python train.py --head_dim=64 --positions="learned" --init_std_qkv=0.0509 --warmup_steps=200 --decay_fraction=0.824 --max_seq_len=512 --doc_mask=true
Each number is 500 + 40 x the weight over its row's rms, rounded and kept within 0 to 999. Layers, rows and columns count from 0. Numbers have three digits each. The size before them is the row's rms in percent of the matrix's.

# layer 6 MLP down (transposed), 768x192, rms 0.296, rows 457-529, columns 96-191
092:466466469508518521468582525535525492479534506498526542518527490486524440548548506497451536555427445487622544447493439544510553494503589539477516501509561493488460543540582464466536522466542518496492429533544495523533539613507507557453473517450464500526514572497475491500556507463495525520
106:429456481481549525496456421517528485518484515491481514442408418486526527493554496467512441473514520492497509525443511549487511534544505435495525486495516588580542445487531524414574538516485492500569520529535492498468529572503501496506444529478419486519444465417469498422446490541444499482
095:529536488477457459458572515461495455500492560485488533503527495594545497524481517499497436471505484470481477472575525540525473484482448476513451584498528464469514504521537500462467562492507452535565602507464502412474441454478576497463484502486496514554582498465479554501490487535455562499
105:494548521488461489510533473421440498521473505506498479418567495530502542536538532495432494518531436511531522537526503530477471505495577472506423487514457484553512545574447517535504524470521464584536484489538498474494551512502559549496404526559585515473533541522538477515583433529433546455
101:488416461593518518493447474441521495462536502459520449502476515510557521453478475507529490475476467518599498469468489442536454515475434498555533519531493508517529498508504471542430476512525527460468512604457503485490523491461416472421438477505519553506566511457521538507400498533514452525
106:503472458540486543524434544590469512507499556502490433547501457463457549575478559499515413457439539485521420468535514515465493445564482509494505548537525481500510499486477482554460425519506466514505465570516480464537490505526542513441536482508590517479543546498443434520410535477557490547
098:460548520507461524476520452479473503470550475534502480506491549527538501509524521533481476521529488548592580480519475538490561508505538471452550518483483421483535485495474482529518464460634395557565505505431553407425541462459521458441588467581550478475469532457518477522561452520520509531
090:527497544586576505463529517501507505441529567503499530487478461513506536490545483515528547462477575487514473527409451497521509416473525502530480454510538451543477495533495518485566644505526516485541552462514483469495533517543460512439448485502473565585518417458486493526488512570444458548
106:565554592497521489492568498505546539462512496522530432492566409524484476458462498445541531487515462517457529593488489504542493520495565457520518435517436560505477558567475588556439484531483449487497484471477508454410498491503480548496516495475486481497573523530578480533495440427570488463
110:469493506478482497481454551498536531411493459588476487490466430548478508462463535506468564528475493484483498603465477529488509552497510491511499555432468469478503509511479433516510469512459507509470496536470492401474520575538438517547578495515488520498462509544576491469555524517546484513
101:421484510484516517479468446524507465465532512508471475546543555460423541421515517532496449503439478459513464466556437489538532470536464504444480582461576400435487547435505533521493478533513546514475543548501530482435564466422528522554536529485476474533523509513441526477552528432445463445
106:491455486489482534496503432492496443419509465535457499472541476521510495421541495474524534479500500489514477454555454528481527504496522443509474423626444480508412540486528405512480482417456537542501522530499456467475552518547501484535530502498536425505531484420608482495484526548509553553
090:543451475559412469454469506429476503590414521436530456564506454606519467485471463478513469404467494447518494485527513516518491470529477484502512465543494440557464462503484448482544584558406434516470502492507519534516600598546457479515506529496499509460499522493516556515496564489523519417
096:533536521483470467463511492451535467449558508503481528484463528491485592510637531490499463546488544500513499542515570497502538547512531444432528551447525534535510521515445531545527498499495496437513493521548524503556442534492493498480470467494463476511479525472495522556522455538434531599
103:462542528455493475531493459518499526518471507510544515546477499486446510553458460512468385489503501497454472457468513480579449492545527527510528508565486502475464525478519528472534478451504481551544515554532525558468399501544555545474449491467477470462424463477411530487503444434530446522
098:551441482480486546526487513607547488531553459476497524525506501510546568484551533530484534575530487511524507501531452517557432550570484468580512487463542483477571580514472503437493502468488501563466534432492435497439469482497489399416531491520491435520441489525545543517461466537505491454
103:505457485512541521544458503489603489504538476525472457515518480487490490487553521479481497550532425452528496542494471553494504525469547428444493454474519434584492500549463488530537541526474494517570502526488444456458525527469510477488534498585482396500440406441473508405512534453502465463
101:471446450497447487453472537574506592589493464440552563520463517477532483485471502513446534473471494479532564436541503506451547375441536522511513470581458492482513544519465495457477513427429529496530506493485439557512467550590442463491436471473488540480460501542487455478581514534543437517
094:449444478529575522520558581489476469485537471462488514470490515469473440470465498502499508552500501470413507548488517475513527454554468491563514508503582564539551487568514526499507461458560525543500432455516460505497567493558533493432564518513496516505505573527528440514516527506549494497
111:504518535483574499457520500455479493405502492440478525546486465558469409597502504529384514495462447610517530542552469510496603490465519461501477455482506423520518565521474497551519475472581541509496572466468520432510487516572515521441513484508540498508532500559480465533510484605502529468
101:460448488486452510430456557533472512494532482465553449538480484477531449511535466508510471437499534492495499526501417537559443532492516546449433484469450501496447472441593459510488512505458531539471449456482475525588524466472442512509478597470573538568521475514439521541495493460445557543
108:511482478535509524452504534534552466451446517479566567514458492536553492484492444565538530510445544506484527388524481520576460575468518476521522509486481516472491506493528490476518527442474504528561450435564529461471470479494497600495494541485506512557529489538507502510464546532487477512
100:556521600494536387439527517516467475474479502540567502476426452452445480475452488518466479544517512404498485549445550534558482559521492494491591493496496527522565460498471525440497507505435483519486485443486458493555477465473499461489519513554487538488526582514489547517539505493502550444
105:544502516476471542486493469460475506490475564569603534404475565471565579469499571464541534547550537461537498440506465531495536558465525459425556520494474530524531490467525478489498511455465526502488422465499535487461508455448518518474514496457500554498496501498575454527496465438615461491
101:520551430485530514572512506502513506546447572399485495569448453474494546450495515512397484545515487463512487487515523439544521473521509539501582493439475451489505545514515469473480542547543469487525491582534472496475433420497404478499441446474521566534515509441546490558470489510559528462
102:505543474654510553512511499475523553558519476555435493460527515498553484509492479480530463522452523465441458487471541457517538431484428510521582514516441449538548481507529518485534557440481432513480519519555502548507507469537427498486444501555516481526532451529458561533488468520470524471
088:519500471511525487521621470500528487527530491484506509519545554481507455590529420470517462478450447531552471546538468480477507535515512538445411414513499444503490491512579575506495523444542508564489494425453514536571542497511488450580536459441493475518467486495546440560498466536546465493
103:534474492493432504554543474469512490504495519487441533511490523464463482551523511528577503524497504475469516436513501468468432504547506426549510461468510554467521471504502548448465515553516520451446479543492460526545449432504426473472456532533530509480516527544508477514483515516492566534
100:508467522496506478489535522515529484506504473465549483501455473437544576522390513517504530527453520553487565433553501499403466547449525524545456457480545466560552501519541398525544510506480446497509552523501530482491513523474584529476522485441397467542466509533502476528518530551566480547
104:571536483495418551550489548455512550518501502509488540514504513465505550588498462508449516457522489430521480494556550462537538489518512498475482480479570463494449496568527395487474445498484536570588408575484522569489550521514541520439473494455482463537589537452537469483419578502493476476
102:493465456453512456547476425512505542480478486514519556503507496493490455495475468493487498508549551551560439503410502525509488512487528522397523476452490458442433513477503482529466468446504550480496494463515497487574575483556523458465526450450558471545556467422485499508389534462557434463
094:523460539505532565400504608547478477514462474450526450479456505478471539473515508491505462573437535498521508520496493457532546545527555489515501441501483500517485454523527482496568523463510460502526483520493470507523487508567525497479536538500478523527551502549448591450502525454510453519
106:522562527589492491549533477501556392501489465426505490488503514504513507476527514470526443394431477501546477525472549524525462490522467504456439507476512548491503536454480497505487508514484422481543496458512537560527439509514550445472514586511500500465559428550487455494534515535438539543
102:535555507502501525528519499504506536483528533493566561517546537468460495498509488517515530536469544464532505501507493468477527461522541476526532470537584515521462466455529504500584522510433545510532479450516501517505505432534486485501483475456464497427426513588477581464452504478507538486
095:533538446468511501519527461504538455508419460536508432451506471502534550577473452517499458526492520570455546510518554496508432511497469554548504508466486473460509534506430532482505522481573482464455498578471522527539453521511552483441511509573476495574536490474512503483494538554439547551
111:523483475502524485512466495521562577586525516484440525484494499524480543450496454510541503528481441512486505515498448494499519449431412466522538502478544422520476494583516434520530494484515553520547414514435550502495460493484565563551422462466481466501515461426567504508488516505550472469
090:479464502524492508541472518522460507580499552504528510496512468512520524499535532527487486489519547442489442532502539521493525487471519557503625557524493480479518560478514578545477508561557489538506481585508537522484469483516422519458475536493544520559481446504503494554465572517508506589
096:444476551485425506442462512487502482478497466502496527514479623485504426554530553507478518492460464531491552589482475471518524487513485560513525423492553470567496478530503498468507485489525560544529519481465513472531560444498456505436592481440497504426476521500468580507539568457533518463
106:495573513542509451543470444495473467516454605540521510469505533497465516575522464527529471445516471492501565489597545491463450455522548484545553460540506511611550441470540593457489497458514506502549411560493508520511506497435554451505424463503507487486478443516422536513511450432460546543
111:508580503522466509533427445507556428547424518478574494514476453566515487479570474477575460481512516553575514565492557446418524473425504494483467569484486477539468520494491505429422501505535519496523470546507487503528482418534529514564525500524558497483542466441446466506422477513502480437
098:482520572469528474507441459435523519527450522453505513511501523523465550483499508560505477536482521488561469479510490509482483504525487493490454504537466446521502514630512476462468532574453445508490536556399556538431538461511540508501538510563502534545523560455569512516516567471458518524
110:432431499466588495498476504569491497486493437492548555547521517490511525491508549479414467574483500485513483462482548519465583481472538501569451528475482532535545545506522499486396460493532547460440532432523514461476547555506466563467462415418471496499500464568543411464503521524525556561
087:534463484491539512395500461531482480481508542490431535471511543439499522544550568480495591516496486434538555410523576466513533493449513495423530526505581513449548479485512516566466482531470493456454540488513528505429503450488495467541428490494540453576529466537480504505453528498542586461
100:506506561460530507492551527512457562529541482439492541430488577462511471485485453419507543513464532491534481504501517482475563516477449483477480475482512525447492513486483497414529518476524538494610496563528435525523542427584503460466555494522469521472477474520440446450404422500399532530
105:479518527436506437541457595494504468501470569561484460484427510553553468532535503534497472599539475562503514433461494501539517572463533438540518467549524431451512501504448438559523488437487491574544542475480539476498433485454526430529464502564497521492460470435431495513526481485485513552
094:532530432534484561539416452491490455515532510497439537452513420524495470467549504478464497473535497520397525533503553503493450522555537474466504564558547456484494550500499532464483481460521520554507535534479494523508479505536508449520392514552458514505525439408481557524467523495514457493
102:483513465485552460491507555457458562442517431486437537415515612491522528527538502499501529581509531459517482482470501522495475449544532506487523484480474482565543528546514423520528483546513536470532510534473550554477481452478564497490523452534464509505474515448535476483557460447550527548
092:473516561546496492506473485483443533468490488532444506499463486491555485512441502475470498465478460441500435502436492505443452515525452472519403538472388481462548549510511499518531474479489586488510522503489570533551532493501443561558523543495466537550488492494565433496494473526535451482
101:505468500584435479569473542480557503458516465500515481531472551480543541502400512437436498551522473519541427482460393499488484576525502568521540557501546481467566516480522555504480526523510542450520515552498514531451532414512421539493473529491555469478534498484412529475471491462506532492
091:515548528507474478483485501472489496521551511496486580496493451525467502477510497500592559530538467562456482509428458508526507437521540472515491506416476377554487430570456460471508558514506483556458431437453531466469515512519479473505516488476486508483494512488560564544550561515542577503
105:509555539488441433470521525549441513506545483520517555518523542517611500484516477448492383494489496483528437546473548546488494577518524488564475454511455485502426505466524519498559485482521480441523489441523472541563514431468476537541480551488567481510522542589498557571503483413546521586
106:513483471543462621503482496517516539541516485580486535450518498522551481522539451475494534532511605434432471426517486519490518546503482429486517555488552510540466493557490494460483508558534531468516489525481493505552477482547504581527508533523467516516594548464506493504444498469469471549
098:498537551539503568512500534538491463452531442424479587531468504447450531514547519521515478473483531505474462469502547414484450509469554461495420551511435512485537540525486471483490520437489585533601543587505493471435477487499482489469537519495525482497454569445569457508502542542415469476
096:540455506488553444472523484424520510430441468472518534451429488500504516583563517493554477445431538523437489518472464418420532489486504518513499518508497444487473478480498513530448512453497525577477506474554552470541470469517515555480497485441506573480503579553512461452501564500541523464
093:545452475545537480436599504477409505521527513521523444496541494514476475526521541548483519466495449501471559522527458401545535587483499485520473538557458492494500478549556509597462542547568515449449490462537519500467490466485495492501542510477514503527476576432395497531565426521529506531
102:481498532521544464574496448523488558475478557478484451524474473443553530494487486502532439488503586526503485540507539575538521550545472422551426512525513511516452522505495576534596539457514471474494530453498554469468455522463486485558472495497390527492482522514496508543507574455444541535
096:494465433503524514505518470458511483517454469469450424503454405533455481480528508513551537531567506504476506555502415465521468566465467455531443553467447437553529510496512495482559449554532473521522519476471546493486463424505509566424613533439485511461559543452591520577525499541522511526
106:502506486495477523482557492520438442550499441493502563486540498537533413476466499611499512561474452580497475444496532492534521403551435461568476417518425540466541499542453514521532496504475529492415546518436496478452492519490443530551524481521442411465500431470511494540471507474496517461
094:557458486506458508492539478539476525513555495412462483515448504529519539457522482479496582534401513455461485534498467500549466456455504461419497426480505468435401530561477487538514482453490535474505466464441487457454518523518501476458555438527533455499552581470489534465540463518501582471
105:537487500497502536503522517530444462443511505526434512451518387496488510548503482521479551458482513478537497556427507470589498517412536447533434583520487461440436512476519460479520476498425497461561461566472569501470484548578576492472492364514484524493496604538514488508491494537509523444
097:512520476393542512551506500510515510492483504458457545443522444455489551539539525481526501416521488533420510530524512444507485500470481491481533545512604515517482568437468436494476494514505469460556500529485563492464508410472551472510458522455542565404629477508528449526567532517533532462
097:513545530522545473429529472472530497534577427453556503505448460509458565523548516516519572456535529567472492495537495478507473537520445569464450480484523550509480508472416533455503515493477499491502568519514568504565511460440491505538468506463581533487455469510514494467456434563433478539
106:572496530554555522519539537507523547523433475467499434472498511490555521502433588423588515524526456540497500478461572496512458501479499483536484498484495536369519497553545496439516514506421445436471458451549529522492553526459450497465491532487418541491498472504572507514477584496510526485
095:532498516496474482510474472485479491520464493483444534464461552568484507436493523451491494453542427471511505519488493526494457525485471462526533563530505463535554431463413517507511461519489466497486503536536372532489582452504467510470463466500503469522447460503472586478461564596533617544
099:567485510529518510503467607494527460491474503412388506478456548529530462513486549537522455508431488567514494498568544483508508437462511509550489464546540535466451612434412541435470448508454516507514414529468507548513484441464434460521489470507481500481465545556444562488523516528483597492
100:441482495519456491512452595519468478504473488427481453467478525574558533505523516520530463489454540540460518487486575424534441576535392517514482502455438472501424510541479455501537439447438412563536478519533579478512575458503534525457466575538525486506495549458431501439487432523507528519
095:520506454538547429469484533473513533473581468540512530524454531529535481580499515531557509497470519561503531437571570508492430465498524458562540513528497461485516488523472475494425435428457502512499455489485547462511500421471463498476513529470498563477459572510466457493468448504519471511
092:543521513491495483509531455422543453535513519504483584469516558545566510465529547538495479473540503514500536509494469532537453559401501496558443557555515482553480444506506492504514513450455493467468460510511444488502495464538455476516464496506479462525489480500495487547454515387422458432
105:314488533570499515456486526478590466432505541546485496427502490451482449491429434520481528425452497466531501533541488564467468521557539503558494527517457474497523520554530521510529485475529486526560529475492554503497474563449492505601442562445514516523530477474484482554480537525488533442
113:512530503487473549496528503409462506515528517533536488469458460502530471456525493508555480456509512567555568499472569468577465470544502499508455515478551511496530551466578550502532483439496468468522493538579494437449483487497548481525521468513496529484456524507468496529478445449431494482
096:552520499541421510502487473496501557473532453493502482515542499408429519483424414533452441560516471532495471447485534443501486419520498495550454475573549544470466478503456564578488564501568465493522456527488504535454507479419394501438543526502563451571467525535514507568496468519501437455
098:475557516514512491508491499534502563550490522549482530509511512556430453500542452448504476491530479521447545392502571546450494514551483561529533538500461559530458516466538465489539457548543507547564536455544396477479469403483412441523514598450477445450473535487475536586500495458508501542
097:503551537485551511498545482584546460472490511448515482510477491550475469493456437471449459490455476467495518518475550454550519345484524479537532558466562553479570529515496510480562490500462560535477499502516447540503518447554540463471450473551489491447481514468567484484495524506533552490
# layer 6 MLP up, 768x192, rms 0.303, rows 458-529, columns 96-191
115:547459452526472524551505516554503554474475469438501460561492559546494541514519544514538429457505447472485507488467480536507521523482489580479457531507474465497453397457478499475485529459476486440417519508534445476507585526469510543432449426469539511560496448527501491506551572504669518534
100:476561450562505538511469487486522484549570455542488495541533534503470527543513571460473508525479475548537531541466434409571565529457507526458570449549523511496533422484504485596452424482448563493371425533464563538474518514478435500557495477430537534456465476516506513527506522509530425484
091:522503491575499447473443516458495522479500531461493488522534504456475586554457517482530509532529500473449598504515438504548445510509514447542484548541506506534508560476485447478484517493460463543418482534464500549442529533508519374504520505567534532499503522496486474440533529470477433487
110:492507466413570471537476485488467594386546483507474505449450536567456553444484492450477481457479493531512457507513490525539476486552542424515483503475471508560510490419557476494494495539536563513508524486390471436500489496475559492542501540453527569528464495498513521554538521475528480504
108:552472458499490437556475480558486444429536532462527534441498596472551471520492447572494502523610515483473492529485466514531507508456520515582540515503539520531552555401428489452533493453488555468560513463482510478551487481492464487456472515591412510511440454481531513497513465512440486415
096:582507489511524451548506503484573494409545460478480470510491435491533555469452486530468443540466524523432434515481512555508518500513578547509463598491508520494517612480491468580524495599462481525517523459472494490467527513521483501487501539510496528561491467482504515556513505456418467509
096:571518474512464433505567518475471479530435487504518462509502477504457469531531535451520462506450490504516423483494508432509511464551492523484473580516447501598489522577489527469538473504485508613477490483576523543550504565508455487580510542509478432411546537392486549409536484515545412573
100:522413478459512527479477511555484504472556484498540499529554499463512515402570497515478486492487547577414493551581498521490475388548521513541455514504537512548458451490452539489482498460517471475465512473503469450482515473524551461501507517536503561520496506538479478407473507381529518496
103:528557551573567480517437493522548544494465503529554546540440446520473531398533457493455505556530541481491506474533453497466516384499506454527499469462408482502527550464496486476508489507440502476534476545485509459543532532488451546516502528506516552500461482585586517508492463464460486532
092:460505553548484492446482471494586526502507525516475543521485531512497600503499490582566504518553461528474491503534459478488485520514495470450493504475557527505503476405470496493509527529462545457506439475496435495495491522546471580473531486512433509509563453527550542475504496566509515509
098:500431440517463540533455556444489516481453465469462471578512502485490534395542470441456503550518506490464487574430505503516497469554496454479562485503583565472506555541533567507457394491551454635451536517550496550494494557468487622467547613466463523469479473492504497465484512444443526493
088:492512546435560532508570536534530482463621435456475508442402512476491482582473457585459433608528508468490466567558575489546446560539541529517540505565557485513522501458511528450529394480536524477485524528516473505508538415514501461484522546553528510459442497455505420447503480495519546532
097:569490493475451487508479519538538500584482525495502495523580511573520519430519415392449571476488490522562581525505430518427437484509530494502439509451516480481540518562492573454520461518432449514475471454526560484442438512451514471542418542494506447534528489489476537491566447451481455434
105:497538502433530446494584502545571530469521552480580399468520451536508525485490489451567532530477511516435537469494461458411545523544453468464514529507458498474491485498496545514578503470578460469452446458539436485523441521551437442429505472510488496521493494543444518538531490499498499566
114:559561483475497481517508509505528455486399469519503483505595578470492525592515525465514468565487505513471514466519469466444484500480417488529463546454478500564565469499468473500567486584429464626444518485463504529507539487524485407480532487559561417470439510497507486514473480471505523480
092:516517524497432487450472521403570552518529462534455499474534466477522578458491509514394426543448460493420503517504424483495480482502523486490452518449524549508448416488509488475563490551546476477490474460457500537562503422520419538531434486518513421475474477493574529475463476536496490519
100:446537501455520547409463496497527428460452526501531436514579477530460429417545506467466463515514465479524454571494478494500550595442520533492542528513512499467489467508495514499541497482508498488482478466480495480457484508483538594517484480511561459536532543492562501510507488454514433508
087:509487510471493531553433401512519550446483516524557506446523542493470478461545425530470553465553518490475515511492509478481411514516540498485469456490505557531492479501501470560536499498459539510413494507484487539425433514546490443486487548541526542487539512425430498482570488532485414517
108:467496557515515502514483516606561464562539461518467519606511492522415574505533509438519473509481551455498527533548503548483505563472547540515581507564499509498497476507471456516482476524508410423526447559474432537506492496485559504487456609475541505592438453430503543481512529445510421506
091:508475487463462464545520554549526422506618510526475455475509506597510538503528503497465527610467472505524493523517523513499535497460516557535530516531500576555485540442428502430512453509491520447557527476565493467561457429474474504473441482548486456479486486493512511531466594525458458372
108:469520460457487473440486509547460499589447502457509525510532519509468500474577495527516531470462525499452499456499506496441476544406509468508528582514555543496593409495490534460475536494514442515542544491521457480492518541519492488520542506502488429489452460547528485503446538444583547550
091:543467528549478487608444492522505491489519490485502546464503589450501475475525500526562481544523469495481557497596529492493487436576533377559480533518517479507524505488576520489554480485416573513522544490441481508495502530593511511431535496498488487506554555477463522541485485481532520514
100:539463479426477444472472477427498454505465576481470488472509504504602522500510509473454492461478521402425476484481462552525485536424474546421482526461513535492473468441460482442524528537469462563460527497494538512549509502542469513574471462534502543550515457450436486474423491551486521411
094:531468455503565466516498526463528498469536489467481573544527497500518454468443495435547505512476496501482490576505485373455484466492483566519482532532431517517565486497525503503476468510505486509562553476570500530434548585484526503536482449558526407443458532513531531536521496485457508526
096:431512492491515437514470497452533501487520526527482436508515453544478483495503505523456440467486501424504470482497528480467549441444523500492475510533493473525502455522573529478556536452525408531504485554480466548441415448521497444435516436499499479477444563641535511490468571539456518496
096:543489511509511417509514508518473452496516549545567479479521493484537516520509485476484497432548497501537524513517504536522493540521499532472518534462478456520503467517472476561510473502419531453496506460563510514514515498418443521511512468576537463525451532486500494477566501483481602498
107:539521445430451496445521493464531444537479467545584496485527493437549407533455458544510524426502581508510584459538499510516515518490530481476407510600477479531484437510527428521532475472450480425515461455540513533440510499447514497494460502447471502573460523461484545496539478471558527540
100:465469498508507534574501445471549522451507514542565479548500525442527408534520535509466506525441453414521468501496532576489476488451444461484544468548484520523483498540524547394521497463469502489452542462617407570481506465440475423514520475514498563466425514499526511544443466478517541503
106:478551535461515493492512470525475479506524506586472458460574493517490472518520535572521471539451533486493530525439584469572521493473459476525535464536456562459483476481463576566496514481485506536560483494530496471458424529510501545459471446541524447455521456520546484520504448505475437509
100:510512447459526502595529538517523478449513529482494534479503479523465525542531481552526548505473471512476530498548499503480477520480492584525507466541386459464515489463560550483477512451462478462441546526429514523436457583450528524562478497529469431444482494468510571546459540587476534495
096:538486497477530517437419517447514491491526502543570479457448479499514550451460469499432481451512548495493469561443456536529500473497530500555458474502462541480517513460465476470447428518425521433556508526539524468458468589465499501439570497539480546465443390467543457505479540509493437514
103:556529524564551572525500524413497443534556502466546458426499497582541523388461556509492482496521526447479537522500495528494426459485483506443465529460536451460535508493467467448470488503453509464522476479537542545470518451509500496469479514477429545502495444459506511517523495506478492437
098:502510513553484530474488499468521445550496532494542517468519561482454423576453528493555494526549541491573532492550531480494494496490504482507507454517430514505456499496466391503516520549573499438479509462544517390482502507508504443460459532509501488494566406520485510457490467485507476426
092:526507525491542485513517503527512547532516533465480440486474556503469530494481488526470542477481551491477464460577595514582554540548460500519518500502497493495516458503552505502492470518512523419433515442518502454433514548418485555513517524537575499457502508504442443422516428479483523547
104:466510507512456509568519534469495512542495449435542522586489498469395512479481519567492482467505413506470513493502490474395460462469496549471480563516518496437441481463471469589484519489523563484489555465561502533509561507479517518613525449499469471564497465537540482534532489486490483474
104:450466506500467501523490507458509546516475435534490488504462551462500492546494442494510475527515489538522549468476468491489506499502506455453428467533498490470497477551484527514479509529506400499542498417569434481504512432481489482544534496519497416431426469525558442456544522497446573557
093:517505499569512451472557521557530510478497494481520498501551534584470524426485505441510514564500489523546516529444554530504491464554471503496473474509477469429525469512495445453444495517542518525535528501526474583458445470490540498610451492498579435451461488528460502490482492499497491571
107:437493477479433537605470524485452415478544467452527563515519505430537453461542517460592506532452483487518514494477564441469529458516447524460513524554424500473514455481459477528526507505480508490441519542592494437503505531517522525462565497500480556447440519493538464449509472491481490485
107:523526505518458506518534525498550468515529475539555532409515510484433576497420489557468531526516557486505596495479529478430545452490455516495525503521539501557481504474446511502457497542528511441493444499537468489530541571514416510477515474499489537493420551530467485475435495509549600534
104:483512498508423457580510493509485520486546537515429554497417500482533486488375457451489474473525558477544597438517532481535507507521543455504562519470524558484453436489465544504513470460547527446552590481572462467501411519514487566414483448482535485508468409514492494465491422537551466557
096:466560493519482559509528559518532577475483408503513421530492578531562500515513509522475495460481529477502471520494585510526513541443491522474500478488563522510444500470536480525568456518526591462469483529455547477484539531499454505491507541520562439447465451559569525552491544560471520546
092:438477494456517486569533571438472534465516501555546519496468422573520456494506441536476448557492542568519459474502462554430452474597529495491448527495459575471437574508387479478552532473492509488569499496545523547529545481458540513474516480526513489505492517485477502494537522550518515528
102:475493459513456510473524508456476469448472531463451485491505488508442457560572602557485475502524455427540478489542536529461453507434496487531465490511485529581524484475518455528450508532556535518495553478574488470533544475433445521524506543523523479505545457464468449498494451503564494551
100:483494512464464495530520554386464483471514485526507506523552481459440498482407544516487509444444493524574466528495478524448492427511507479512484503531553492505566455428500495606528461500513523548487532495463462511540547494508504497551557526588469555515482407500509488520541461442503475500
088:563539479474476428467551525475579541485467472494535469546526516473436572502445424496569474459531490464599514423455499490447530598451470534539520489432505415530540434491539493548521482544442491483565572526492471497507501524490498534564546573480473517495526534478483491486581480450565473524
098:537558500457434528495551465472503448504514493506503522529477467470522482390526516547525478432513455546491439481489436538497518526481556477515434554508532443519433533507476450476475482562474525481458496524503518527481466434466518476510488430534461562514488525534558553479465504544570499555
096:533496497422474410468514432531530471450472535501577507508438554485509483562523462467487440502515492545549455467479541507469503486478543529474470518523622537494431563564473455491567533627478523504501541532517509525474545461558558478499453467482427565501504459513494461476498585492474557560
106:577496446493495461522478541502524544479532559530542466559556458460488503526553553541491514483580557494495460504433496492500455450461522493529433533606597469426506526475465552524470474486502480422477492467458595593498524578495501522567477471492479491459551519551493537464519565509547479532
097:446496485493505495550520468481488547545482483536462556498542506509477516485567498549472456586509504464537500519498467546554415554521486505586516514519475513459463484460529514556505512518542525398524497504486564538487516397519542493526427524503486484482486524469481458460482453435402432507
098:576512482537487487538534553478534550471466520488528519520419523477546514528437498520534505549502479535523626450473476505489495551492535471464472533531457520533499452510477478515422438467504445469545402562425528466562488486511494457422510535493471526556475521547505533393408490466457462451
107:497548522469518465529506495423499560515516541496504485531485494410561517452522445524567546530499521460514597489462475543471560531454504535471518503504494451508543474517527344527520495516510441440474499553449465495507474477448498439558465510495487500496457503523534499467520471445547535536
096:467493508534510395502477447437612519536501519454499510486534532550547554480529533490504456469464452524471552474516550453498441474593470491481420485554509449443495486448469534458520526451462520467486485484505551499480458548548543535516545479534533485532506472498446507513557538504452491513
083:445515555498497483513503464545495535481576512520476523419406477457560504487559418577476525493489477517530539518459446502409500432466473563552535623509461495464446468565484481508555516528498508563507546536464499508562478491503545536529541499589471502479492524511479526522496436503504484551
100:544567496504548487571459505528557476495477482510452570454457510549482447498487429409496523485490493515511472467438491514538533458527527593486551464457502543531487529464487471417514513461483518649532460554516536458547472534442497493428411515517474543499560471524534502542513594417522523468
107:497526518568508437465512472495472492512494488524521489492477539515422516518500486529439541487552508531587568514481546469468440519482467473436491649553449487418500508603494493427463496476452484541464513529536471541526513528471488447577498479500526449440499457582569556517529473461505546524
097:554552545479495491500505490496519465563429491508468501423519507541525507449450497483574510493477490536519484534535499550434580453495465520527445534527486562559551483579439530535493467475462528515455580456482391521433529524509516500538589474559452454444549450470529476509547445496538503504
104:585483536554575435513444498481487557485467492532372485456451449447507446454532504434458530508512445458444446517500452503482504484476516488456499544473466493474544557396549549521484408446509539483539501568546486509520584596575535466525482481515515507462503467533508474419461545469513500503
097:484487516539595457441444525469483503482483543529434580478498501520465398499499461496489493515549413439425551525515512534470465502489481507463515522461539594448539498471504443494581506520466537465459539456479476511485488471442432604551511519524503526495477515614532485489508503490462473515
098:482430503480509515566479549549515526498551482515572485483451485540430432417502456531478443564453451502534516493443475596526473514541538561503515538534499503522465521495508482537509457545493518566464485503545508466556426503572494484552461549569509458500436489460561554494450469473497490483
098:518462586602524430445499517478492488427467466462380477519503503546484500477447460493518498491433491458435525516509551561430534529472509544528493506518493507569484459578515477541448537483552525476558534486481525562507554508517521498474461492592493463482467493414543466495513519413465439496
097:475498472403442507433562424487522560509516496524531537453564468545545508480488558504501469429521518510527510482467559512486473494603503510524482474443572473543487505495528548477518553532501541529492488581528454544409531556513494488446440496567519518490563500490541563468426433461515455521
107:425474531475447533527385483574490482492557444549499595583523488549461537539502453525468464551548578535499507462549518495555423480509477496511518498443523442457521482534446489557566511449462463516541500526495478549469505479512573528526589490476536456488473507494516456461576513467505507473
089:514455544433508535497527553553573520469498531540472574482589504488462544510377532536466551460492561496574490516511553537492470466511476514510447551498505529492444528602536511476507465507444470489482586488478501521454476523479470533476515495481479527501464489448470470499510531528433488464
103:487562555451508517477503535534445499512537510518528500530527523433456485497577481478504506499520496490496510423485392550512460406484509411532500537518546442534516544487505389556464447494486469477457492512492483534456474512559497508482600521495472499513553460511493507516478402500503508534
090:508446566468431518511526480470527467496487509473542489561518474498541517527490543447481483539523502578481434509422455437430539484458495545575507475512569498545462529413517550501560484479517533519491506432420548497462535541473535482525486509585533488502475489479492535476514517506454541488
101:507518519467481500470537457440477502506471501462493536499490464526525492454499461513520528483539476497451534491453479526457588443498527445605499608536545490550541519426488454477632489480510539559503551497493439429454510546560469432436441507502479518489509521417475521531439503492503502449
094:589500589519417510579474425487556479538510500597470461468533533546490475483513481492500502563476547493469529518508569483459425448524482533502522527512472549435488503558519554481522507510464474542441541543576528450510496524470497487531410501476486497540598598455515536539475412546553502476
100:579478550532491509497511476489553521524491451479554565476501522412452552400506460466479394520563485516457491486463490490591521526461500506424468455522496556462558528517487497531463465521526481473487478478403520488452460491594468521500522500522513426521457476457391500445476509453448520445
104:533543409499522465503525481498509552560592436517518457462465499516467464451404475428481456514462505582488541462494493533493524476493471477530479473460544585541485522539512559540521474524494456514539485479492560502386493491464523429440499533518454502429590449513518439520472458444533501499
098:503447547526504498479495442454493495431501510562459481492457476536480506439544536431523519584465476487439499454455497454437504500545473481539420491518525504489528533531519476460552454550574446541517497511565501452529497484465511503553473527542435539542554505466427490507537452419578477476
098:505506481563584499537546477396528505483576524519495484557520510527517494455536451472542499469500461512486441566468439461478558502558492470504494557451440443490508464544493539544515502570500485500460512527481454494453476534508483538505468478501557503541510464495452511536485539485473553437
101:562545506538498498534425461494515479450424485511520507521536487473557489514571523532466567512492482479511537518554512556530587547459530505463556495525436568443544541510468494469451521505435557518497540441455507497446553461459510542618515562438524469556427516500448539483422473497483440501